config.toml
n_head = 3
vocab_size = 1024
norm_eps = 1e-05
extras = ["capped logits"]
lr_head = 0.0426
steps = 3638
Each number is 128 + 32 x the weight over its row's rms, rounded and kept within 0 to 255. Layers, rows and columns count from 0. The size above them is the row's rms in percent of the matrix's.

# layer 3 attention query, 96x96, rms 0.126, rows 90-95, columns 48-95
size [101 113 105 101 115 104]
[[128  81 168 152 115 138 116 121 108 162 112 127 138 120  99 114 191 140 111  81 130 111 100 110 122 125 145 112 103 127 110 137 141 100  92 186 103 124 125  93 116  89  99 113 153 137 158  31]
 [166 148  66 126  83  95 116 172  58 181 137 127 108 146  98 112 108 121 132  99 152  84 153 100 106 174 125 184 157 119 119  89 140 153 147 175 138  74 106 124 137 106 113 132 120  89 118 137]
 [ 97 140  91 117 179 114 155  65  94 137 112 100 163 120  96  75 139 102 116  68 130 116 147 163 119  98 118 110 182 164  97 103 125 102 138 104  66 143 118 129 181 130 100 103 187 113 114 130]
 [150  83 168 173  98 162  97 177  44  90 101  85  95 112  69  91 127 144 103 116  99 147 169 127 127 152 172 167 110 127 106 106 125 141 158  83 120  94 127 103 123 112 172 138 122 101 142 128]
 [148 127 132 137  67 162 132 144 147 102  82 101 171 154 124  93 167 150 130  68 103 143 176 132  76 165 102  97 169 115 114  69 150 111 115 119 104 122 130 153 168 173 138 106 125 129 101  42]
 [118 138  85  63 128  91  70 137 123 159 157  98 107  96 124  96 133 136 118 123  75 152 128 138   0 133 180 121 147 138 118 130 175  89 135 127 119 113 115 189 118 130 105 136 154  99  90 166]]
# layer 3 attention key, 96x96, rms 0.128, rows 90-95, columns 48-95
size [101 108  91 106 103 113]
[[ 80 126 136 172 133 135  61 119 126 175 150 127 130 133 151 139 132 101  88  74 111 115  87 128 110 146 123 101 100 112 139 161 110 126 137 134 188 149 125 169 170 188 151 131 100 104 138 102]
 [154 154  44 129 113 111 183  70 175 103 148  84 135  96 187 130 100 139 118 157 117 163 187  55 105 136 145  92 127 115 123 154 164 155 151  90  86 102 162 130 170 130 155 135 136 104 103 111]
 [147  61 102  50 106 135 157 147 117 189 103 128 109 113  94 100 166 152 130 118 117 212 172 101 135 160 118 117 144 184  50 162 148 161  81  60 127 133  76 144 136 165 178  96  93 109  94 142]
 [173 106 155 163 134 126  88 149  87  79 114  91  96 114 146 126 129  93  50 109 152 119 158 119 145 113 186 176 117 125 108 123 139 136  87 124  91 151 125 119 135 149 120 121 133  94 158 122]
 [116 167  74 125 127 158  71 151 168 115 219 122 129 138 103 114 112 116 130 150 124 150 101 147 129 204 122 138 102 146  38  77 115 156 152 169 139 123 100 128 183 118  89 148 129 140 102 102]
 [103 117 171 117 107  97 196 140 169 135 172 125  72  96  99 124 150  81 117 114 157 147 146 133  83 175 123 166 189 126 125 175 148 170 110 152  89  20  97 129  97 127 110 169 121 114 135 145]]
# layer 3 attention value, 96x96, rms 0.133, rows 64-95, columns 48-95
size [101  95 108  90 105 108 108  97  93 101  97  85  97 108 111  97  94  90  93  95  98 103 104 107 101 102  95  99  91  95  98  96]
[[137 146  96 128  56 110 179  67 125 136 154 171 133  95 115 165 169 142  69 112 129 161 126 139 115  79 174 156 128 119  81 125  80 109 113  61 137  80 137 177  90 177  92 117 160 107 119 158]
 [117 123  84 149 169 161 105 128 130  99 127 151 148 122 122 169  19 103 144 104 189  63  56 135 179 129 136 108 146  90 117 126  85  89 157 177 182 101 136 146 123 209 119 168 109 119  65 160]
 [ 97  78 146 154 125 104 177 172 193 183  95 141 146 126 117 164  97 138  71 117 146 131  95 147 106 177 160 140  76 103 109  72 146 130  85  93  99 129 141 140 104 126  46 139 130 116 183 135]
 [128 101  87 135  86 101 133  82 123  81 211 137 115  99 123 114 131  69 135  43 141 146 133  91 206 144 144 123 146 112 112 121  74 149  72 119  84 101 151 140 124 125  76 104 127 169 123 132]
 [124 109  85 147 129 173 149 155 139 146 133 133 148 112 117 130 172 145 200 164 122 157 160 141 137 106 127 128 101  80  90 152  75  62 151 172 151  45 128 102 155 116 111 132  78 123 197 162]
 [123 127  85 176 155 122 117 165 149 178 200 113 139 194 171 144 162 104 129 133 102 142  97  91 137 152  84 149 194 203 130  96 113 135 112 172 156 119 103 108 139 117  58 154 134 104 115 140]
 [146 130 141 165 101  74  87 129 138  90 140 181 117 143  75 142 164  93 176 120 122 156  80  86 113 129 107 182  99 109 112 118  96  83 177  97 135 130  74 166 141 119 135 161 105  64 173 118]
 [108 186 158 124 173 123 132  69 122  69 129 111 114 142  93  80 136  88 130 143 132 151  89 130 173 162 101 111 112  92 104 138 189 141 152  90 107 165  99 111 146 181 132 130 100  94 129 151]
 [141 167 106 118 167 160 176 173 160 140 177 152 115 114 109 136 111  92 125 136 224  74  65 123 130 112 163 165 121 126  74 205 169 158 147 128 140 132 130 133 158 101 141 119 144 108 170  76]
 [165 167 192 154 137  99 118 153 140  57 118  97 166 122 146  75 138  94 127 108 101 171 109 140 132 118 167 158 131  96 146 161 160 112 114 185 122 103 105  87  87 140  95 138 122 124 130 135]
 [138 144 111 134 122  89 159 173 163 140 134 146 139 160 130 145 133 152  80 163 105 185 124 166 146  53 111 127 122 147 157  79 190 144 173 124 122 126 134  78 155 103 132  72  78 153 124 147]
 [ 95 122 145 132 105 106 137 180 151 161  50 110 158 108  91 141 122 202 185 122 123 136  88  88  94 133 135 121 104 104 104 132 162 174 164 142  91 135 135 149 113 127 148  92 134  96 158 166]
 [ 53 108  99 126  75  73  98 145 192 123 135 106  96 111  92 155 162  74 110 133 162 136 123  98 121 168  39 161  74 140 103 131 110  88 154 150 109 157 136 133 114 159 150 103 162 158 110 125]
 [ 74 147 125 168 187 172 185 164 100 177 143 119 133 102 127 118 122 133 143 154 136 189 109 121  90 142 161  89 161 157 118 116 139 122 148 170  52 121 153  98 103  90 138 129  76 133 134  48]
 [114 169 156 132 105  75  93 174 152 141 142 142 115  66 204 140  92 119 120 112 122 190 138 110 106 110 101 108 112 148 165  95 131  48 117 102 100 161 100 111 159 179 147 101 122  87 129 149]
 [133 111 118 153 129 176 103 120 111 156 153 187 127 205 146 182  53 117 106 151 120 150 108 170 155 138  98 121 130 148 137 169 122  61 148 152 122  78 134 169 131 174 119 132 201 179 208 135]
 [126 133 156  47 161 126 158 116 152 108 108 105 109  97 145  97  97 165 127  65  96 103 128 120 133 105 196 151 162 116 135  97 104 142 192 150 118 100 150  72 117 119 147 100  83  86  94 135]
 [ 83 140 145 133 110 144 176 122  95 142  82 120 129 143 113  80 138 104 119 101 160 137  77  94 148 168  86 138  87  78 135  68 129 115  77  89 179  97 110 121 113 121  81  67 102  89 149 118]
 [158 148 125 159 120 177 160  89  94 173  94 162 147 101 117 128  89 167  99  84 161 153 144  87 171 161 106 101 115 168 122 178 143 117 170 133 184  76  80 135 106 115 112 116 162 131 132 141]
 [138 113  83 106 133 146 134 126 143  79  78 120 164 106 167 152 133 143 197 136 118 102 162 114 148 142 162 110  84 163 174 123 153  64 123  83  99 105 138 168 129 129 110 117 206 147 133 150]
 [151 190 201 112  65 122 105 142  75 152 146 154 101 137  95 137 115 122 140  61 136  77 127  63 144 101 111 127  67 158 123 148 138 154 149 141 151 154 122 138  81 140  80 173 113 107  99  91]
 [184 174 183  51 134 124  50  81 101  92 146 131 173 121 149 121 134 128 162 153 172 106  96  98 132 132  87 124 168 125 129 157 156 222  85 106  93 146  87 116 127  84 144 137  99 132 125 103]
 [168 136 114 116 164 180  83 106 123 133 116 144  97 146 127  77 115 118 159  80 152 123  94 157 138 121 118 158  89 128 154 103  78 161 101 118  80 179  88  85 180 138 170  95  59  88 141 103]
 [138 108 134 126 112 119 175 144 121 133  73 143 135 133 140 157 111  90  94 143  91 132  81 130 171 117 143 104 151 117 136 138 123 137 129 133  81 145 171 107 239 149 144 127 185 105 148 117]
 [157 136  94 161  76 184 114 117 142 133 153 120 163  85  97 100  73 107 144 148 162 112 127 124  81 187 137 133 181 112 123 117 169 102 150 194 156 185 105  68 131 109 139 149 154 111 128 216]
 [120 121 190 139 124 106 157  92 145 125  60 146 110  76  85 143 128 144  95 141  99  95  97  86 127  95 111 150 135 152  70 155 207  84 119 166 165  84 140  75  97 123  96 103 104 159 145 106]
 [159  93 117 119  98 173 121 133 150 117 126 169 132 137  96 152 159 201 135 153 189  98 155 132 126 153 172 119 100 112 133 110 125 136 198 163 148  88 148  95 142  79 131 103 145 181  91  96]
 [ 90 131 124 159 126  74 144 147  81 106 147 164 146 115 126 113 125 120 143 113 122 110 106 147 193 125 108 132 176 162  64 125  97 156 218  84 167 171  73 114 132 151  89 106  79 126  84  89]
 [ 67 139 147  62 181 137 172 123 149 169 186 139 175 114 106 152  92 155 150 186  80 111 129  98 166 104 141 200 121 175 169 149 131 133 131 120 116 111  74  95 103 126 127 114  88 114 144  60]
 [115 160 110  83 128  82  86 136 138  99  97  89  63 129 125 155 121 147 166  66 221  42 102 157 180 101 138  60 149 112  96 153 130 119  66 111 111 119 121 105  83 111 156 116 151 144 157 127]
 [103 165 125 122 127 116 130 144 117 141 117 110  80 146 145 163  46 144  89 150 128  83 174 100 151 125 149 133 118 146 132 110 118  83 133  90  98 101 194  67 139 178 114 110 131  99 129  95]
 [157 152 139  62 133  77 195 127 119 135 144 106  80 107 121 100 105 136 140 155 157 147 145 151 135 156 111 123  96 145 108 131 181 173 135 136 132 125 180 128 140 133 169 193 166 139 120 128]]
# layer 3 attention output (transposed), 96x96, rms 0.174, rows 64-95, columns 48-95
size [ 98 100 105 105  98 101 105  98  99 101  96  86  93 111 111 100  93  95  97 100  98 105 101 111 102 100  95 101  99  96  98  94]
[[167 104  90 113 118  93 122  88 143 120 156 140 113 105 115 119  98 123 134 189 101 133 108 133 112 112 141 164 170 151 170 104 112 129 115 146 163 202 158 152 148 143  93 110 112 187 125  92]
 [130 117 123  81 122 123 160  91 116 158 157 135 170 105 151  83 139 146 133 125 149 161 153 102  93 132 113 176 115 128  64 153 178 155 107 126 126 150 116 122 122 184 140 138 116  84 182 123]
 [159 129 132 125  74  90 122 164  80 175 137 104 108 103  99  98 151 128 109 134 143 137 179 124 140 139 119 122 193 108  79 116 163 103 110 101  98  91 117 118 130 179 193 146 162 113 128  88]
 [142 135  87 180  88  93 142  89 171 106  73 117 112  82 147 188 114 136 104 120 132 196 135 116 122  58 127 155 163 144 125 101 161 141 108 145 123 120 130  71 133 139 192 119 190 142 125 129]
 [145 126 108 135 125 182 133  38 116  91 153 110  71 147 128 106 111  99  98  94 120  95 151 166 165  76 122 149 134 154 121 131 170 173 178 143  90 143 106 109 139  75 178 140 190 118  96  70]
 [116 122 123 128 136 144 160  81  85 126 133 147  98 135 118  94 167 173 122 156 107 135 124  52 152  93 122 104  79 120 162  73 114 143 129 110  59  87 159 167  83 154 182 176 142 166 122 149]
 [ 94 148 110 113 133 142  96 116 111 111 114  89  99 125 129 115 144 132 132  81 172 107 160 149 133 157 129 116 173 187 109 124 105 163 187  61 203 134 152 139 126 180 161 146 103 153 126 162]
 [131  94 128  94 123  95 117 155 126 107 121 133 119 136 138 126 153 143 168  86 128  98 127 106 111  49 111 141 125 128 158 152 105  84 116 168 206 123 104 112 134 121  73 202 175 165 111 104]
 [141 191 107  89 127 202  70 124 124 135 128  93 165 111 134 164 120 136 182 177 114 152 181 120 108  88 156 121  98 107 112 137  97 102  89 136 161 128 128 136 123 131 105 131 133 168 178 116]
 [119 123 183 133 120  99 121 121 147 178 105 158  75 160 175 163 133 102 192  77 191 130 147 149 142 125 133 125 138  96 172  88 133 209  91  83 116 151 132 117  39  61 143  90 107 150 149 126]
 [127 167 139 118 100 158 126 136 148  50 173 203 106 149 112 130  94 138 108 172 154 107 126  87 142 112 200 148 150 137 104 139  57 138  11 113 160 130  83 157 129 151 107 161 120 146 150  71]
 [105 127  88 124  94 129 157 159  59 101 123 142  87 164 173 202 171  73 156 130 152 108 149  99 113 151 163 166 125 108 156 130 103 128 142  96 123 126 129 101 175 114 150 158  86 111 157 117]
 [138 122 113 117 134 135 143 107 118 134 129 143 140  96  83 122 177 122 170 130 100 158 156 146 132 144 190 192 156 120  90 103 110  60 159  64 130 125 124 136 113 120 110  95 118 162 101 186]
 [186 112 145 112 165 132 124 154 125  88 135 146 145 148 128  73 102 189 110 137 131 111 106  91 107 146 148 169  88 145 120 142 126 137  38 153 141 111 182 104  70  58 132 159 154 166 125 140]
 [ 97  70 108 168 182 111 139 108  92 165 106 149 112 169  94 127 144 130 208 195 156 172 173 139 139 110 111 174 132  67 111  83 139 100 144 108 103 136 101  93  79 130  75 173 135 140 170 105]
 [157 146 114 109 132 171 177 120 187 148 152 105 161 169 122  58 149 118 139 138 117 180 203 162 110 147 146 146 138 113  68 145 156 174 119 163 112 178  89  95 148 136 124 138 177 113 123 119]
 [169 132 134 138 183 119  97 113 137 140 137 140 188 104 144 118 112 105 198 146 168 115 137  94  78 134 101  85 122 179 132 122  87 158  98 149 177 163 108 148  71  79 164 122 203 124 115 138]
 [148 169 108 104 129 144 112 189 159 148 115  80  79 104  60 186 153 104 166 116 134  97 168 149 125 111  80 146 142 107 149 120 172 154 154 146 119 115 144 119 148 141 135 114 143 111 115 130]
 [169 144  92  55 131 127 132 132 184 198 136 121 141  96 150 126 116 116 118 101 139  81 137  90 156 158  74 169 132 134 138 111 102 185  99 125 171 137 181 124 151 136 183 158 146 108 149  72]
 [ 92 159 117 132  90 140  99 124 156 123 172 128  83 160 150 122 100 138   9 166 128 149 144 144 165 130  93  66 141 110 130 124 153 123 144 161 166 150 121 152 104 139 132 148 134 120 144 194]
 [135 112  64 142 190  83 123 175 174 126 137 104  89  63  68 130  95 130 112 150 160 156  81 153 104 149 151 111 138  92 100 141 121 117 166 118 119 159 234  87 165 151 172 100 155  78 154 159]
 [139  87 128 143 156 162 122 178 174 160  77 157 204 105 122  85 151 139 111  72 179 107 104 120 136 165 121  82 129 158 164 166 174  80 160  85 176 138 148 118 103 162 104 160 150 122 156 146]
 [ 64 157 160  93 151  79 165 146 132 107 138 141 156 148 101 145 127 119 155 103 200 127 108 116  91 131 122 143 153 151 130 104 145 155 123 140 148 116 169 147 108 124  21 149 147 180 164 153]
 [ 71  79  94 120 104 137 129 177 168 131  95  81  94 111 129  97 161 138 120 125 114 207 121 153 162 137 105 140 127 154 137 159 105  91 117  93 112  89  66 127 110  52  67 110 171 150 122 102]
 [111 205 110 162 111 133  55  77 162 145 148 192 155 197  72 149 143 149 109 107 147 144 111 127 127 131 102 125  49 140  88 118  91 162  92 118 118 115 145 139 137  89 149 158 130 129 114 104]
 [129 106 125 128 114 176 159 200 114 130 187 141 114  95 105 173 111  89 147 130 100 135 105 124 159  85 108 136 101 151 138  95 124 156  67  79 116 127 145 119 142  96 137 130 161 144 106 186]
 [125 139 130  83 180 166 142 120  89 111 215 162 125  81 107  90  95 131 125  87  71 151 129 177 118 199 131  65 118 185 115 147 121 151  85 128 132 145  84 137 151 158  82 132 104 104 149 111]
 [131 141 136 155 189 142 120 121 121  76 145 149 134 113  88 124 123 207 126 151 159 134  87 108 144 161 104 127 141 122 167 140 141 125  93 141 211 133  89 122 184 149 111 140 189 119 105 146]
 [123 156 150 115 121 117 202 130 118 132 125  88 117 161 159  85 104 148 107 114 131  92 101 192 109 145 158 120 110 120  79 176 110  87  95 184 172 195 134  90 131  86 144 122 174 158 165 163]
 [194 123 173 134 117 126 129 167 133 128  93 174 127 137 115 118 102  56 147 135  89 128 134 150 141 132  94 122 139  66 120 105 158 172 116  95 153 161 142 104  94 172  73 147 119 123 123 184]
 [114 161  97 150 101 116 137 164  90 146 127 109 156 120 101 109 131  64 158 203 135 126 135  87 111 131  87 111 151 192  92  81 121 106 136 140  95 160 133 166 138  80 147 123 142 155 133 154]
 [ 94 179 172  31 116 113 153 169 137 103  77 117 141 182 109 156  91 155 137 154 151  79 124 103 114 120  93 158  80 100 197 128 146  63 114 196 112 106  61 128 130 159 114  94  93 155 143  77]]
# layer 3 MLP up, 384x96, rms 0.224, rows 0-30, columns 48-95
size [ 94 111 113  90  97 107  99  93 114 105 104  95 104  95 113 101  99  93  97  93  96 104 100  91  97 102 107  95 106 108  96]
[[103 141 163 130 161 135  87 187 123 172 110 163 108 172 155 184 110 116 133 149 146 130 132 121  39 147 158  81 184 125 153 155 112 116 129 139 102 103 130 158 150 167 148 147 138 111 121 177]
 [137 171 149 103 125 135 135  75 160 149  83 181 122 145 125 134  77 122 119 126  94  88 122 125 113 142 208 153 135 146 115 117 140 143 130  42 159 195 192 132 127 120  89 136 129 112 168 146]
 [152 162 139 165 138 194 120 131 152 130 112 173 140 159 132 108  95  80 116 126 151 121 200 153 185  83  59 111 119 171  87 129 158 107 132 121 199 126 115 158 101 148 117 156 122 136 130 183]
 [108 131 183 102 102 160 123 132  93 122 105 130 116 214 123 132 153 153 165  66 188 132 128 138 152 175  82 117 115 151 174 137  73 120 190 122  75 118 126 174 157 113 126 106 138 137 109 106]
 [114 171 164 128  61 149 133  97  81 144 158 117 124  94 165 106 129 105 113 127 151 125 142 112 181 105 140 146  96 146 193  69 146 117 146 140 166 137 173 122 189 116 119  95 182 116 123 101]
 [154 133 144  84 125 171 119 119 173 177 150 155 164  99 108 120  95 133 116  67 109  76 131 127 168 129 121 103 136  65  76 130 119 186 139 109 123 166 162  93 145 163  95  80 118 156  99 123]
 [ 72 117 190 103 104 183 119 176 101 169 121 103 122 175 157 142 169 160  69 134 145  71  81 143  96 135 179  91 150 119 120 182  64 121 123 104 126 136 137 152 118 107  96 128 161 131 158 177]
 [127 107 131 129  82 164 122 165 121 156  96 103 147 107 147  57 125 124  61 121 129 127 168 173 126 141  93 126 145 132 155 165 125 122 148 150 149 137  94  95 118 196 125 125 135 132 136 147]
 [130 150 131 182  78 122 156 144  98 103 135 118 181 152 185 155 144 119 141  36 147 111 145 205 155  92 157 135 135 129 131  97  92 147 135 133  75 149 138 159 128  94 107  98 172 123  99 129]
 [155 177 122 144 103 122 107 158  97 153 133 116 100 135 155 163  73  72 100 136 118 153 156  73 142 105  92 146 129 154 127  95  47 108  86 107 137 115 144 133 125 113 132 128 101 122  25 122]
 [133 154 175 178 159 105 107 117 167 149  99  80 165  67 110 157 169 127 103 108  80 102 109 108 154 125 142 113  85 112 165  96 109 104 112 122 191 158 127 160 118 104 115 172 208  50 109 163]
 [ 81  96 132 101 170 116 162 152 143 152 135 106 106 156 134 131  71 173 155 181 118  91  65 119 159 115 135 149  94 129 186  69 103 129 118 119 144 157 137 108 159 110 125 174 161  84 121 144]
 [126 131 117 119 114 239 104 141 181 114 162 113  96 107  86 102  62 114 172 138 140 148 126 121 108 149 116 107 192  69 134  78 128 114 160 152 117 140 119  75 123 123 107 197 150 169 148 151]
 [127  69 102 151 104 154 149 143 111 108 157  82 163 154  97 190 195 125  68 120 112 111 139  90  87  98  91  70  68 177 118 122 148 185 163 145 158 118  85 104  90 178 137 136 124 123 119 187]
 [ 91  88 124  95 146  97 128 163 122 127 131 117  92  92 124 142 112 134 146  63 223 122 148 142  85  85 148  51 223 127 149 112  87 126 106 124 118 137 141 117 138 109 186 150 153 163 129  87]
 [ 97 189  81  73 111 158 126 186  94 147 108 114 131 104 126 110  78 135 161  45 157 160 107 114 140 139 134 162 117 125 100 104  75 141  72  63  94 108 141  97 127 133 116  86 164 126 166  98]
 [ 97 105  92  93 121 120 108 127 135 177 155 117 173 179 127 110 182 101 176 124 155 125 158 129  97 166 154 118 154 143 124 126 121 132 105 154 100 123 158 103 129 103 197 131  82 103 165 109]
 [139 129 141  87 137 156 124  70 100  68 142 162 136 171  85 150  92  99 188  80 135  96 121 146 125 114 105 109 111 132  87 120 120 121 125 116 115  60 142 135 129 120 126 135 160 172 137 115]
 [149 149 144  94 117 131 117 134 100  64 124 180  91 171 113  73 126 122 129 105 126 151  88 147 103  78  81 139  78 185 130 148 149  82  87 128 157 117 166 105 121  90 130 129 153 101 138 153]
 [162 140 142 168 138 121  87  79 153 145 153  97 166  95 141 127 119 114 153  98 114 126 187 153 168 105 155 105 171 119  91  87 130 141 128 136 157 127 141  70 136 103 133 130  51 132  84  98]
 [127 132  83  93 119 158 164 117 161 115 149 145 101 148  87 110 131 111  70  92 153 152 126  92 107 131  92  85 122 136 120  38 108 154 162 181  94 124  99 152 169 109 170 121 166  82 117 113]
 [142 166 138 129 112  91 168  79 119 171 162 124 138  92 199 120 145  95 144  62 120 150 167  85  82 111  90 138 148 146 163 141 107 182  55 139 137 124 119 157 125 175  89 125 125  74 131 167]
 [162 175 131 123 129 130 111  79 122 123 148 171 149 145 121 201  65 128  88  30 114  85  82 121 148  64 137 139 135 108  85 174 104 127 113 163  89 216 124 112 111 121 119 152  88 149 186 127]
 [ 87  96 118 108  88  82 158 129 109 158  99 118 149 116 107 153 149 170  31  76 104 111 136 126 140 119 118 101  99 172  93 130 123 136 164 135 116 169 137 144 175 167 163 164 157  91 109 131]
 [ 82 147 142 145 143 122 141 156 175 114 101 150 142 147 133 145 134 160 171 122  77 115 189  84 130 139 205 154 166 126 125 135  93  65 110  62 102 154 129 108 105  29 207 158 152 189 144 103]
 [123 122 132 116  70 124 140 108 137 111  78 101 148 159 118 140 129 131 134 123 105  80  68 142 169  89 162 143  78 144 106 134 104  55 179 118 142 128  99 173 113  87 118 171  95 100 133 126]
 [111 111 136 153 126 160  86 136 168 124 172 127 100 139 160 159  91 141 104  61 122 162 161 109 191  99  87 185 151 144 107 125 119 149 121 120 151 119 122  90 131  84 136 177 130 134 172 101]
 [108  77 191 118 182 100 109 117 130 127 111 152 141  76  60 116 123 164 159 145 124  86 143 122  71  51  99 139 155 142 179  88 138 105 113 108 102 164  95 142 155 147 165 109 137  72 184 104]
 [127 132 151 124 125 156 141  91 120 150 106 113 177 170 116 143 127 142 166 186 117 135 115 136  50 139 157 109 181 125 164 112 141 103 155 132 209 103 114 135 187 128 161 122 149  77 123 142]
 [141 125 103  98 158  87 117 136 169 100 120 156 221 133  78 129 135 121 112 104 130 116  85 164 172  88 178  88 169 154 117 144  84 126 138 155  96 113  95 155 146 103 137 115 187 212 139 155]
 [ 74  81 161 148 164 143  98 110 185  76 123 118  67 110  90 165 114 152 110 154 109 121 125 131 119 131 123 175 167 106 161  84  89 123 106  97 139 198 103 100 109 122 128 117 160 174 169 108]]
# layer 3 MLP down (transposed), 384x96, rms 0.0397, rows 0-30, columns 48-95
size [106 105 103  94  96 102  99  92 106  89 103 105 103  97 108 104 100  98  94 101  95 107 101  96 104  99 104 101 113  98  99]
[[180  44  94 124 146 130 123  72 139 116 123 144  94 150  85 114 148 133 101  75 121 130 134 163 140 106 123 157 149 138 119 123 104 164 140  96 177 119 167 178  77 164 141 145 160 189 113  80]
 [140 134 144  80  90 151 123 141 132 162 119 145 104  87 126 137 156 197  73  64 176 200 132 160 127 114  69 124  88 105 151 148 101 142 211 129 148 136  91 185 199 102 136 170 106 102 163 114]
 [116 134  65 148 145 137 134  95 108 103 155 167 138 136 142 168 125 113 139 140 108 195 130 121 100 123 201 142 135 109 172 135  70 139 135 183 154 129  43 144  84 124  87 124 132 145 124 113]
 [138 150 142 148 200 120 144 135 179 160 166  43 136  96 162 121 117 125 148 171 115 108 114  81 121 105 181 138 187 172  99 153 139 161  59 157 159 140 115 100 143 100 127 198 144 135 157 109]
 [132  94 146 121 106 129 129 143 156 112 124 107 146  79  38 147 144 141  86 137  82 105  80 146 112 127 104 112 178 112 194 143 128 171 148 132  96  70 106 161 123 132 121 136 123  96 124 126]
 [112  91 233 127  92 123 108  78 108 116 172 119 162 168 156 160 121 130 123 143 103 113  91  83 124 111 121  47 102 106 226 105 120 205 147 127 100 118 114 155 136 160 106 141 101 149 106 119]
 [166 118  73 186  86 128 154 119 177  41 126 103 156 104 141 119 128 126 166 116 132 187 146  93 133 113 109 162 125  92 127 101 119 144 146 173 140  76  93 159 132 197 138 158  95 116 100 123]
 [ 71 158 130 104  98 117 158 142  98 131 153 134 149 120  48 126 127 175 186  91 129 140  54 104 113 134 150  99 115 120 136 121 114 124 139 100  98 130 120 141 152 140 138 126 130 133 150 119]
 [171  79 122 105 104  83 108 153 116 123 133 163 108 133  82 168 148 150 167 131  92 125 112 119 135  98 117 161 115 120  87  52 175 206 129 132 147  59 100 125 145 105 164 199 115 140 182 126]
 [173  83 127 120  82 109 104 128  90 124  81  96 191 137  87 176 133 181 135  90 122 134  97 127 104 113 128 169 142 147 113 117 156 129  62 173  64 170  85 133  72 145 148 159 149 117 122 103]
 [131  99  71 124  74 160 154 140 133 133 144 192 131 151 130  92 135  95 156 121 175 158 173 121 110 105 165 164  90 136 114 142 118  95 114 174 116  85 149  98 161 152 112  59  63 130 111 142]
 [141 196  70  90 136 102 182 103  93 132 166 146 111  88 117 147 133  81 102 131 136 142 159 169 142 120 134 152 166  91  65 150 155 148 184 127 156 125  80 126  98 114 103 105 117 155 118 140]
 [ 76 135 165 206 101 136 127 107 106  56 132  62 104 143 164  81 118 134  92 135  73 118 132  55 159 156 160 100  96 120 142  90 167 116  83 144 146 112  91 117 112 119 104  98 159 108  76 100]
 [129 177  92  92 194 138 116  93 114 148  88 133 120 157 103  98 111 100  65 129 108 131 127 194  89  80 120 175 142 133 113 130  97  73  84 144  99 157  80 155 156  86  81 134 127 173 118 100]
 [111 158 118 214 124 199 124 150 103  83 152 125 115 121 133  98  98 193 147 128  76 114  97 164 102 181 120 149 145 128 153 137  48  97 160 117 150 133 179 154 104  98 130 113 137 107 136 127]
 [171 129 139 134 222 162 149  71 166 126 101 137 159  70 143 144  97 118 125 210 140 142 193 153  95 182 125 132 166 133 202 116 191  81 131 129 138 154 158  99 172  99 144 129 160 140 107 169]
 [172 156 135  94  68 103 114  94  42 180  77 165 111 122 158  76  46 150 157 118  79  94 124 168 164 147 142 148 145 117 172 214 165 111  59 102  86  88 115 170 131 141 134 133 106 127 191  84]
 [177 136 106 182 163 113 179 122 147 134 143  59 124  69 168 103 254 168 139 124 114 159  80 100  87 176 162 104  87 126 119 130 223 166 134 100 146 136  97 137 157 124 136 174  77 103 119 152]
 [ 96  56 121 104 118 129 186 162 182 175 123 111 121 116 123 138 134 138 170  61 121 144 157 130 136  96 200 153  99  53 128  54 139 179 150 170 133 121 126 126 162 122 149 131  99 141 112 106]
 [ 88 115 143  85 104 118 142 136 141 130 102 140 121 113 114 164  88 139  98 151 109 146  93 173  64 178 112 121  93  81 100 109 149 172 138 132  91 106 135 138  94 145 120  52 126 132 140 162]
 [137 137 129 161 152 108  91  53 117 156 164  77 125  63  62 137 149 142 149 112 106 125 131 153 123 129 174 139 188 123 174 190 123 126 145 171 183 151 154 135 176 146 101 189 146 154 151 130]
 [115  99 161  81 129 143  86 195 134 159 168 106 131 136 118  91 100 133 155 130  21 138  96  97 105 130 129 152 142  75 113  80 119 135 160 159  96 122 133 104 109 104  88 183 145 215  99  42]
 [ 96 109 152  81 165 143 147 123 105 135  99 130 105  79 121 108 165 145 176 168 141 159 103 121  83 150  83  98 118 111 136 123 126  82 135  87 112  78 140 140 151  93 192 120 140 117 136 167]
 [151 164 153 121 157 194 104  69 133 152 144 150 115 100 162 131  92 121 173 135 134 135  90 147 157 128 194 146 160 112 151 143 177 184 119 123 131  74 145 117 121 112 153 130 129 184 175 123]
 [159 153 108 156 178 153 154 125 149 175  84 130 148 106 163  98 124 137  79  92 118 182  88 148  86 142 171  81 171 145  85 210 141 218 134 106 112 179 153 112 118 135 141 113  98  75 118 124]
 [136  75 144 177 103 144  88 140 176 107 211 167 121 112 136 102 154 125 110 104  90 143 118 125  73 128 107 140 133  93 132 138 135 126 104 169 151 136 149  54  79 167 172 146 127 140 127  82]
 [166 160 112  66 132  66 128 102  99 114 114 102 186 119 103 156  80 115 120 121 139 146  84 138  86 158 145 131 130 159 101 113 112  86 155 140 130 129 110 122 140 134 142 159 138  77 109  88]
 [131 163 134 156  79 135 118 130 173 111 118 106  73 100 146 200 109 112 121 127  81 155 171 138 154 123 141 174  69 149  88  97 110 149 104 161 160 151 138 151 145  77 118 130  66 162 108 153]
 [129 119 173  90 108 144 130 152 107 124 164 115  66 168 141  88 131 131  71 128 179 150  97 170 149 128 133 100 175 149 129 111 126 136 101 149  82  80 124 165 107 120  90 151  96 129 126 118]
 [120 123 172 176 166  84 136 131 133 134 118 125 121 117 142 162 124 100  82 129 133 103 126  83  55 205  92 189 116 142  88  86 133 127  78 113 107 120 169 136  79 121 165 154 123 143 153 155]
 [126 139 129  92 132  91 162 171 160 124 132 101 169  93 150 125  93  67 158 135 159 159 138  94 151 132  90  48 145 141  90  99 154 137 128 178 135 126 143 135 174 171 127 176 115 108  72 139]]